python train.py --rope_theta=10000.0 --tie_word_embeddings=false --init_std_up=0.0292 --init_out_by_depth=true --optimizer="muon" --lr_mult_o=3.0 --train_tokens=708200000
Each number is 128 + 32 x the weight over its row's rms, rounded and kept within 0 to 255. Layers, rows and columns count from 0. Numbers have three digits each. The size before them is the row's rms in percent of the matrix's.

# layer 6 MLP up, 704x256, rms 0.29, rows 542-575, columns 128-191
102:170165090174122136123089126147151124165126115120092189078143093096138116234138101194144151089113200123160163145082103149097170099202163141120118064166116125130131161101051181144115178119127110
104:170077130135144108121175135100154105167125129153079076149095172138160086141141128098150089196156142118059106106143150119117126146157058163074107131095174139135111150115166127137090114099102172
096:174080112108162108136127153165158136120122121133216175149108124154050118088111135104108150082127126157076120152107131117106151065114102136167126094147118205144137099096087133101156145117134152
102:128089128154103158137166136086099155066070086134098125110147147074160112122126142133131070155112150148150157150126119154117161135098119098175106135101142105138086087195087066070152142175151128
101:104177155102138082142134110208125096094147117127144174085138143153160136105104094148175112115163124143107107092181148183197142136140155147114115112156152125091110166165141129150121092132217107
098:143102099117152167062117144158086160162120136140137092173140158171113118093103051147135108126076147127095123113101123080096126150147108104128110127096139077116141150126062148165082148132102180
104:073163127175083122139166079124086134171139144153139086164156181107099160142090059070121152156087157154200142153085058142100170173153194150091119143090086114104141191137124101136063148094139132
106:036137148103057093112128150139112144084139089066105173138107089097141064128137156181162139180086174142098118204143143135101128151098140072169122113087074071117068140110115085091093078120101113
107:111102141107153188148084077138116160112080122122156162181171097140126098189075125111124132115122103146122141226118092145177117129131109156159165204114084101136125080083106175135142145146134106
101:106153135121173170134164146150152086192086076116116216071132115155101133105118122106143160137107119166199193129125153119099126138107159175093152087077206149155083106096141142115103085166127140
108:142149116099111127139160176113117124077113108109062059085138120142144144098162118141092122113116104169140100160126134117080130163149066131202135128089183187139113139151139094118144133094152111
097:170128153093176091123080118111076090161142152121188092130098125127165160159088156067122090184119135122134145099180110149126098141151099140108165175157113105203174174110071162110160102159123136
109:135165133183153131128149036125114166156150101142079075115107133109158068120141154116108137083147141155074107105140164128121124147122133043121087095157119145144178170093160181124176106111109081
100:117166132147109100138122105153103135110137115104115082165144182124107112156061161093126155140166102082146132209148104203141096102151081088108168122137137155170169107079163163159176129074125103
106:131133102117117117085147131123111133162136100139151094090064169166130127086096161144109120191152039137069127132071145100134156133150141145198173139097143128178113132053136084153135097138143104
105:140113097156110105111144188130131152172122169173124149070106127149127182120148114061081112125174125107156100134153137098101112123168155115085161122106147185137177134104166148169066131102152133
091:130122128115078157057143129187116188169138163112163086156087100151080115149106114061145116102140126114134125145113102120100106067128179153090125140163085127130082038150102184126080144198161134
096:115106167092125121145070174137105169106159176146156100115107143127093132197122115163133106097190139129159092153177151087117072079133128143086154081139123113116110123108145127150133114129148148
102:117100106114080172159155125173143133096133215098139147113126112170106141179131110088158107133174158076107160112162160087097140167080099174122146136163160129149125168110189138101126169106150132
107:092063145122118140122095149159133121127080073140119166126128146140173136072125115156148113070106120150104125068174047131162098091160190140091136144131150128116111152188105091126115144149115160
097:164113166160140118131173116098131115137134072108176159152109150160117158171181122086150080052116109148109153120079168120050155115193130096152142120051130087081123163106073132197124158139077082
095:090094175085108108105069030124076181102188157115169091122131189090108118127030085140151152106109108079071130128106165127132198144104096106110104105179098148085136121125136185107167130147124089
102:084108162117086147170109098125133170131153085123120141140110162159118090152048104150078154164139103123144191107142159180086121147114137155087170098102140143120164125196104091123108110140101126
106:111143177143184109135165128142123137105101097154136139146138123157156199169145099132127114149175123146097122070122135117161169149106182100108129159171169094124104169099133125124166160105176197
103:174126079132123116097172093183115152132128132157169137135130088111096165137160131113129120107069141157128133083112132121152106160119148101122104156127073154131108153102138101071044110091112091
096:125138073099099084109128064147154089118161116176117108157125133138123163162191109147130075146166141143116061149119156115148104140099147157168111088107116125098116159169090089127133123194156120
103:133123182144101113068118111120109121134169163115151135171142091171152142135141142121132205110090072154167206087089141180224159121084148169127136109161103164090193086129068103163087115132089117
103:120115157064157069142080129111091107107180128109138104104034088094105091168155122110112070114171111134127139152115171134177182207102085150152151116121143119108101095158144192142135155117125144
098:138107100073155155068097096117161188122092142139088124156140160086146087121147106123104165108136103033172152130180151149154159127120186125169116115116149125145217086178174138123091102136105109
099:147112199084062109137075072160088137072124161158176089151062116150135161123138147135118132114103124151122121063179138129104166131111117159087140165135090211091086123102101122113122117152073106
112:173105181166131186169080095097104174108149146112079144099135161091117084062146148194054098145130137132062126100127088107101108105129156108115141102116116157148142126170061107111128134137099094
104:178129152159118132171133114129108064080150130165073087103164146059074167152220175067101148114139147135161160090136142145093105140116154098135131143137085090128158189107109121182135091111143164
102:166112162110176149112154156142144183072150051156133134129108156159091079136107060138128154116135129094067125127097151147122142184098130087108144110147118066131114099105154080076181123206126137
095:117158086139133124160115154115120107201095173149093131111123128122118148094128079126119188085066075115098098192092212086154136055186105090063146112177085083101141130135080168167084123135140095
# layer 6 MLP down (transposed), 704x256, rms 0.24, rows 542-574, columns 128-191
102:151069093131132158114175129090138067089130129080155117154144154125147068089166072096105106147099151143099160107114141126089143178137125074131096141154110146118126133088115125121081159120181101
105:077099135121132106140096118112111134083110080144131140104186152121137147107140144144120147146106123088143121137147068116139134103185120147176077119232137150130130089157097144094145183148175076
099:104100181041140114138154091145079146044117064106141194106206194137140135135111162107165181113141160140192100160161117133117104123109117140103101156113150165106105131150115108214148127113133148
102:133105109082138100145127130157171058091151144119205053115141140120147155087160121146108101068132197079144164076152156162140151089118227181152140121106112096107107119157084158120108126147135168
100:074079126132128163108078067161113120139134117170119152164178126122095124126104129159197116147146119122062132175190154103135200125169132093107101170130159133078167120101100186121131121140139096
095:151099116135116178131191130049102128137090126148124156108163147124123092170124145160124106142060128153135113154187147157130136136155206141130139158144142114131183070152150174139105123131125151
107:096120140148157166176148079142134120182146104066112136094160141124129160185147086112117119135100103170158094116190108170162182127226111141051159137186092116137115141152126103149101081111186125
100:149136064138125148068050114121081160114130085129147092197158191146119152124112144129134098115132162178179170094073147080128127169086132119208118130052104131133123179116136095097167156106158066
098:120189173161137134129149143065151164122179085158152087174077124154172164067092174158098101110176143144126131160086113130103075184153106146144165075161110186147184128175099115106124138120138092
100:130115089135181180147088078052084124121113122124085164159119191160151101080143073082149083114108146103142104110138186120120169138147095176136159115114164120193108106087110115107147152087163163
109:159127159192123110143158157127136170076195102123093083135046140075125117157125100153206055128136131106137127157140110130167191121141106078144171180115233146172154108116108123128138165117145095
099:075187124124160169112091172096123166144165128094146129099098124111091094092092139104152123132125100132120169135149206120094139175160137107201153109120147139147143143107117094192130132089193161
109:099210137165116121164151139152119130124148165129136138182124111138149090154087072071113178112126101097085122130122163113107108141113138117219115153123137120113131133125174167150115153089099117
098:116123125104097156099103131149079152127107115146093091137153079119127073143086122108127087041065105113118168163135085097143111098154120125198074142198143154158156151101150167113149203126135149
104:088146110121172106140122188163133090153091112075144146172113111100085115087089150169125102106104131087043125177159183112136083131096159157149126085098139147127153110105153156160139173145195183
101:094111108143111091062159166131161181066112199138099133067107102161113137169165081114073115079165199143115059111148187132149081104150112096136100115072174178145147098136142132153141125117158113
094:182228162129097136143147120156132128080121172104112104071121090122132043136095147138123127095142128136102131098076150134063082142124123182178140172151177102113155144159132099150112130114125177
091:123086107131120123116201118089072107155134062146149150096106156116191117131142072140140107157139106101139135182117107121176151102130140097178083114136116167109131149092170069097119055097125175
106:158152104092102141132138115101136138135136091147083141144091116185112151125087098077157137171132149061163102150093198116097091108088180156136122185149128161187118137168148148162125126152080086
103:099128157200110119137163216148172059097094091099153116086083116124087148098093163147136089145091105112115158133122198056088161190123137115124090093105131149108105106146099112131131111035147120
099:112135104130122109101095091130210107081102150078111132150147126125109096115143117162130151078106130078094121125048144132155133163076152163141140148096111128124185130172110090187107175102092122
098:090106121117103155100153165118125093141103110120113087130178138172097125073114112136144128130069162128168130159119172111166096194200152164160156148094169153097064081122108144160186115101135131
098:093203166110114168154137078149117132081089092154106130152088073166120129165108098252139159115152157128106085138138160128146164149146125206105106125138119130108228141085155128136127131122106095
099:102127191118121135139136112156164094119111095162137113123152142119104087132112146112140092156093116143139100094192090115156146119079121158082168167128130122112128089160115171139116119133113137
119:158149134126162132101094145116129139160131136094102112084150131045129195082143123105107073122183107153144099193124107159123090082088132153104135118110122153157107118086164097173160154125165096
101:142067131124130129166156097160085165134168168086105135156102152163090150158121169143107174076101173102136115095073097075117134155125148104152125149119133173089167134130091081143132137123132107
103:163160067120110180108129190093114138159144173098097204139143101140188113096120084137172116169164145107130225192024109147122100138119109116185099163199137134129110142159122098101137103154081168
106:127101169168093110112075162113136162126127173149157093146118124144170089158179175130097154165202123162118134148143123112122079156133106184140145125119158112163159146179139129172185146135131194
095:151142195115129178088145124073148146137117126150141141106143153084075099132195116129114163115133120158092109170103070126094133172110168069160118114120107152097151118097114118110177128099136114
096:152136135107078148155205146119133152073148145127088142136145120109122120135062131127106162110109062156137127094166137180105134138114136220130119122163133088121135172126118130154059114162164115
106:094099155122086107133157131138145086128117117146104169192183086091069106110105106131153086166165106171098158146129204092109118132095053089118118089152151117144113175124135105153071140116131193
101:106112134142102131128165103160143125085221083101164135115144119156129160084132118162148134141129161140108148152125110146171126115171119139165131100104135166059143149168137108098133140101093123
103:163109131144180101099152179154165117168116098078161110155142107120117085141138117093167115141133160160143152095128113100100131079110061110087098173135098113091131133083158106116110139165086091
# layer 6 MLP gate, 704x256, rms 0.274, rows 543-575, columns 128-191
101:146048099135178143111178100097111146071055137177083121101116126157184125116179095144131126159108134109107133097157139117080204112144116093133089151153169148097158128095121127097048128114118099
100:089143134144139125113154142067173154106132110111037108081184176195133156131138125121176126141122114096159150150104119093132162130139138146177093146101090088145088127160110125136160092167138087
100:106074127108153096113083161135099140108111137104137139123177120177049127123109119077083081112219111128155053149155129107159081059181137168099100111134153160100148153154121124118082122103107146
105:152121084148159138119141113208140139121196127093153147144148130119116150084174113149071132142107143095147153134102148070141173068181099095134110100103090109113111091122126154142111128065162094
092:094136151107131129136104136200092158095124106135182153181096168150164143150143112165109117173144179139169157115148149092112141135129165122164164103168120124106059118085101173070107071086132092
108:156108137076146124131104158159129164121117092095141190127140065125133108119158144185124164158145167093099156113116132071143084119161061141164133033167122124127167109161162153149138132180174173
102:118116135161114154171100121123127194107130119120109166100125085143132169123134153087130189131102103145111136112073178117152094108153131199098138139182133097109073192149087095182148130107103152
098:157170150172120069125071183099124151176127129123141116160177141083125178119128131129093144104143111122068092072090138124084075131149137153139157105158158201144169142178177101069077188123138155
101:110158136153093123102148140084126153145103189133109126134102131150054176129082094066153161160066153121104089132126161175085128159162077151127115072126116164088122081133136151175116142125107136
111:166123146066169061057163168139146089143137141173111198142125115128157121078129113116151147053157132127081085136099076142145129160167141123139122137145136141136114128145118176176124123170202135
103:176123139094156129146140132067145125095118144113129163093143055097109121127154120157124183155127151108122123144114142094189115138105128157123116122098114096122111168112110205170131078132145126
104:120185120124096137162188124093126139168118175142163116125141115135115142152145083107168108123126094171099126182130148132157132152095197102117116089095157203128199128136175154088115100136113110
105:100081140130129129109093184183131146184171141139110084125131092116105082108110144141183126140109085140156126150120073088082110117119169148113163104116072152164163116150163110071125075163146115
108:069106173109155156143185111166093132104140079108148084122170124119158226096118184159128128136152168129135157106088154119149098094124120142134179100095116182150110101111139109128064108113159114
100:096150127115195101126102124073091082112106134180184046151110153122087191139127118098150107123176101184070141146091174126146128072095098146102177142168126082150088125127077108149119127104153154
090:118139165116126126122078101120123131101152125131170103122082065111061074144134196166079117142188087128169088157084139126127139095149134114090052135103164141099100143093175121128081143093170129
094:144072124128130095114224095136124134117120071068138085131126157159166114113082149123133107143152150086108108092136207081150166138106159172168124112183127116163158050078090095146175086168154101
102:146110128116162084053152202081086124115140166134182185095121120183145172160159106139158082123103140088064128110102166093146075147109138172103146118130167135177114177107128085165169091138155149
096:141079201080158204116170168169094193107127130086160175053176164116144106093144147185143050099123143135103099132144050158144157047107179137102195125093169114146122097080128068100104105122154123
101:119129121131161139079160150058099036089119146153110120129095170151144086144124094104153136121140154143141129152090075174107098114081105130097151130131140137107156158190088102117127175146148202
096:137103175102120149115149159088069152160137076146124145131142152166106163155095125126165085098102145149123159173120125153146115148168151159082092098111097132120181050125070113135144118132091063
103:164117042173127132102116096063104127155064085073139127122081158106115130168189176132169146104137102091104099094100028092085103110109125121119110080128146137157105118105098166146130184137156097
102:140145180132155106111096101158169127103137137172119154131069134107114175114113134135162122095138111102113150078119143151136130132153104060149207108107111131138109075089129151157152159115109146
079:094175097124164090134161118121105155113067107145138144115082157122097171103066167151109112147060096179108148161125096098091163146154170111158128153159123092075128165134183161189098088154133155
104:081142141104108203104127123142076094095124183150083140131144119131178168131106158175094081101101144089100185097189113103133204194144108160149131060103149120083098114116103175124120126132159139
107:143102117123129185123112138169103106172095082171137107148134131116092120099111126146080099141119127156110156170160116140115081085167194152189145168063102093134100107085137132140105123084141091
101:123096124106066092161170125144136102167166052111119127118105154174132138153155112158143126133117153149095076082159095143142127144126098133155106149127150116118160082130062128161140144077123115
098:101150175078091134128081145138160151156134076137037117159149142132139086139176121168161153075144119110141136150092157081140161089130058144109132153169146089141122081123152159097120120145151121
099:155153096130122072120150180113191084067107133171127123139116144127106152124070148097065177120160127157135159158139130153099165177110174128178140136206166145138138150120110167079114107093105159
108:121100184171090114159130160154125145165133124113127121083161091091160153123174122161117071151121093116117159115177158175125081119136085187138125069106103133211182088158112098111038151106156141
107:162082112102151148145127137081078083139130170086078159090109089119149141135106107096139111173169108110153139103020157138087139148179164205083165146146139093138140140131098170171200150112083136
108:195122165159146176096178179136190133147132098159089103147183170160093096101121081108145170072110113171104163092106159146114135111163144079111104087127118126101129079130154114131159116102160122
093:106055081097155181136135099190066136146150146118109167107173135070156056080096162163157142130093128129125186125129035099140093072096137106072138127109120082109108120124151142157117109172099080